Weights of a small transformer language model.
Size: 10 layers, 3 heads of 32, MLP 256 SwiGLU, vocabulary 6279, 2.3M parameters.
Architecture: untied embeddings, some layers without attention, shifted keys.
Training: a variant of Muon for these matrices, 7868 steps.
Each number is 500 + 50 x the weight over its row's rms, rounded and kept within 0 to 999. Layers, rows and columns count from 0. Numbers have three digits each. The size before them is the row's rms in percent of the matrix's.

# layer 7 MLP gate, 256x96, rms 0.239, rows 215-255, columns 64-95
099:470569456561508514467514490590574388435462466557503566561594517527496522642561534512515483543493
094:600473485424429476518425508578562479603513432523640608542451499559526468519541500497524493500509
096:489491421429439462566497574527526474459448539591484498509439513436535608510522523564459485579458
097:532531533447402447656588421513605521437574520529456507539572414556532432557532433557495497506448
106:468571496511466586442462488512503562408573442546513417506473401455524449595535482454574440507447
101:464493545489546515492524487430466499499496466532464469515432516476567479481460539536417471447498
093:475488518481450564486527522487650524522420444493484497539394493533483527440465492444574482488429
146:542529573478453480457528480516523515442446482512521447508476532615554445495595420437522488482412
089:596512462473496459580512542503464487500506530499468444464581464611506486511464546467373439458453
089:462514486416493495473564385501444513619633535506574479581457467560399538528515546473451506535562
099:372563485480466546581485519575630507578578457460439484504412497545509490488457432485466449559463
087:491437479519419366569502526483488544461627485511385491510483545483610544478505386515512507524457
107:469431553508581584571525513521480560535408457366496608425508575522503563501595530475515610533512
110:480554518574523553478437501404427475519491551506504434503546540444522475523532514474360444579570
108:523441478534555538533484460517513466600357496497452487459519476636495494469525524566542449529449
100:484455576539469594471488585480468565490541493437580665497400486506509521519522496371467402480477
109:453586475460508532498468478548489481462518520432520595444547550507550535556506589537465515496515
111:536468508513483452451542491389496464520509512511491574488489481518441505552436532480551497514486
106:489442517496470484579534523499473434600585484440510493512580505464504501528524486486455659473524
100:444492466479524481508455538499481495451329474440466497533483481556504540504493454433527578477474
101:464519531486447561516538503487516487457536475408536484412502595450444454575522487473491441532546
109:448519503464512577583573564480563553431517531502476523458459475461585527529606434499590424502546
100:507574564585483492468561512587433579463421521522531547541611474485445503501468485500500580424506
106:483460431497483475502565562397530455509463569523518467479595566487565499522476504533534533454463
102:538491584461466547495569507532504505499573547492513591572517565474480506558515495539500455549563
093:462480457472521412566485511490437506456440503554481418511525533384553417474532544502463428554497
106:554592527491500487463515509443494498522472542618425483490498469490515472511424505445532471580426
089:463496587510386500476443465508520446360536497463425565495399508423513455457516545464465527473542
090:534548498475442559529496498417486508441487450503540524527511541451543471497600402452481528541489
122:508438471545467541358512504522511460495432524425484530492553554524492494503452459475498462561452
096:571543484483465535511526482403547550522494568356520478546405443550497497466532610443450394485472
105:571481439533569496493527505468538522593451551476560534495509471481510504423524521483451551447572
102:530460470549571470474513566392583531491465551465502472395435493533496464503574448542478574493501
109:519505494558485496513541461452424389482552452449466512495561536549397493458491522481514432372528
100:561446540407525437426511525515497441550413518458490480472475558556531470473508479525534493416498
100:524465555477572625518524405522517558569526528454512536492504507496482556522501457470518478541520
093:544529369512460563464479542568388471578521586525572573587528546478483512465461519507535526492599
090:532520496406438615543479505525492551480540503527532500447533591553486447571512534521445417612446
091:456525495426452551555460555485455443403477463584514525529598399468508439521500431578504512524495
099:406487561508350446481491487466566582553503455500456516486461505462571516538473475491532456489542
107:573345583530517530498512460474540506566565586581517494525562515462472507475558432445506487429580
# layer 7 MLP up, 256x96, rms 0.268, rows 215-255, columns 64-95
091:469489549587479482442512492475457500540471514581477504466496463447465460512455580469430489485538
100:545512411473461491435413489525617427500469484520540495579480522555515438442477587457554506477438
091:475532517577483540517448529542494484533550456469526502441516548449466527552444545442540502455549
097:519527505477561494440475478494548492560400451511489528606491499543495521590483496516529433519522
101:494584477447492452526541534454461484518488465531512565568479500456562513351509528494394458502496
090:616508455498540441360580463542470488433512575472544590533594493457514472595504369530551484475439
095:514459549566412573520476490502441510492537508498568461482501507445532568504453508393478507430493
120:553567514533441497511497568480360414529451480535484524518453495386486493525537546512543527487514
100:501533500460538481447392405496502509518522530555527508456551480448396487496561560483384452456436
094:444561466487460578518620481472539521551503523485494559519427435513417394452484416506494588397489
101:421543418528527482573464505496482501434486485500487541481388544437524547518499523475541532513611
102:631458517479469484508494543417487533513484516539465450499508520549447465542493475567449453543400
104:441424520550515454449470490491442570442477514442495564529530406509431558487551513426432528551519
106:522563420493507565476498419529475595440497552479526497495502485357455440458593471458486445482586
124:480547512439534506450483559424438599543554426504511467551467552429514544486568401545502571449504
101:546483455453542459533390416413498456473522540454469520585526494574406528464472569494508552462459
101:511545496515566621519535485538503499490538439497501512460501529444546463490508506555510489451483
111:531570495410421531565549471521462463491409410536470468478541474499491534515570508530543546434532
103:532475524471551545397519497504512542503546486515467498529443451505520475392580475443479513585384
103:448569406484382496437507486480411533524449607491538509485470549456436528538519438519501595489531
101:503486459471456533455541396506474461415528578487513414518444541496454488503500408475569486555498
102:486548587533577605551543577469553594453437487535388446582469503505499500488480535459546431495485
099:678518428430577505417488511477571487456432449479502475538495460508522480437545559469548434519402
112:558522580491436492505553522423500565503561494594566433560540537418506461444493443533565543447406
100:463469494412462443550505489560516578439496537511604501491416456558534488529461428473575472632469
104:466448491536562536531579433498550477506518531460586469600494508435452533491515516430503545514531
103:477536542550546522530505513545471480543404455501499485475672519444506516560551622463552477598527
093:478478511406475463492524436535428487564637598484475499528528492430465486544578518425452439513520
099:456542499506466550546505507567524465474481462463520544468480487533538479549529599505488447433419
117:638493450507453565381501435515569469583543504540508506565507530532361480495495471479433563466528
098:478510437472498528554497466548394435462523427563453455577561519491498457484515422567468509554506
104:546396479509438584461442440546403573507486482504543435509601471517379516494517551546554535553506
093:552459477485540462497508450484492472476494603416492496532604581553469439506496453482487504525555
093:449502500520433603490488477516482563452571496585483458490559575461541404548531460508556498525490
097:438430463486618485485484434600527484448536556495501522421465473676488497482458503635549421481430
102:400568457436457512491548440622599464529433478477511491512539543520507529528479457541531509516409
095:521486524548508470485454552492506408420463532483645552522480544524502464526370468425534553506485
105:544566427542454521512563562443442472529510628511510497422569478442488427581446488587483441535570
093:508490457401466468606445474553433451463459494501421479456518415566550535463432469619552436557485
094:369506553458410499517532588441528566467510493437459539549490450457570520534465405495492567479474
102:440556525579515462408497434554454579478485509437519446443564512494496465494450513466560469489481
# layer 7 MLP down (transposed), 256x96, rms 0.0982, rows 215-255, columns 64-95
096:483565597503528517472441514473529433476508570476519494559513537547506500541493516441461499514456
096:451415454476536505487503504416431468420507501451501545524548471460486564526517515584493491486452
095:471476536489424471429520519569549500571592523544560495416479482562585412544586482443522493504446
096:481504444496468494473440519397483479491448539500513607499601479415469513575554532486458518510513
099:459420458609428488514490492486488513435459374561548459503467465534465449581468477486513565503506
089:416508417465460462619506466481423528551468545514446482468465610526505524532530508525379586506542
103:567491559468530520422448540562568454475411361517476476527626520466465418448541543425482491520486
097:473477385503573537489501491457512503530566485502448500486526455480472580487432634447532490509574
096:561466542532534554530543509440516459399532541503480429538481526491563509431566527570517443465577
085:554498476523515545561470518464501493457520482480511460563487456536534339500498484517522479402556
105:438469481462485497573419431541532430493579488492561542424538465484474470474469460487586492565502
104:556572504550635475484540525486527527514566445503595512552561457485611576465547539494473499479520
105:502469539502482542458578578461480368465460473488505453513498386497489519451539576449479584477495
114:482491428532512603559540481453475445396533523445476522476472476471480556422465480465428518519415
113:501573582461614523468460471472472526508561485530576520588473533457533599542566535465466552540553
100:417611546484445474451497521481470496464518356385463514434478472452479450574512459387525489502473
104:447484536480485437496536524500497496487523493393515529494470486609479534435423526399557536542516
105:494426466557548520484447551421510491500620507497482546494518520460495427533425483472526529578552
103:471537518468443518507562405480567492527449517515497533493487465477561442582565494514540438575434
099:596582496478518566427541399476492561479570458511533466548545500454448427434552543618550560489487
097:485506551497489606402442418519507484587509519516492491499527482476468438492477532490485519430584
114:465518494433499453578468555471531533329543552501510500472514573410590541453555504494508512439486
104:502438401537553427491499537486459434561416546547472540430519431503595553460530456480503581547492
105:489588444480508620528521491591560543523566520543545549507457532526469619583503550515495472539513
097:554523565483424524359480479474561520465547527485488575580500508471466492511603492523465533490504
104:502529579491523508564512517462461459598420514466477541433456580577547448548506419500500499501423
109:463456464524409479503428517500559557491546555509510504508485484546545411346431414556500504411497
097:461524515454461395548520470549519443484454515474502530510519536563480430565438492526424480510522
094:527468491463565461564480461505438510487495606485433480541487466478472590486451500458535421557515
108:445470493444543508445438458545542506444590375422466489533568524532533472447519460543450486473552
102:527521456540472424514525431442537518560477536413477466498435465431498585499518574438451455502544
098:456442418549464559466515457528592481556470546478502565553470389475461561567564481484566523531423
097:530595435490475474498475455505495494536502504480457471529459478522421512495470574477460442536447
094:499519551467439442516422528536398579612428563411424507441540530559530485573521572575491485523398
100:488485472571589529551534457563593515491388455425554479463403581545576457491524525494495463492531
098:522497509435507524506433452380551480498492435436572510548450483493425523587481521545436524466554
094:520506470540487555510546489512424531467591570428474456456507515500437516585543528542534488452540
098:525511510470562551467476540472420493416549487482535448469463483445493547571464538426425542503548
113:520488588601536529510594564454525422479451483496523433549438574469491496356560599500490424408493
101:531529510570516482519529510566533455505427433458515506453535547388452555484522530419455376471468
102:460453557516461568456461550475479378466541542505575503486543557524472534606524543528454528508575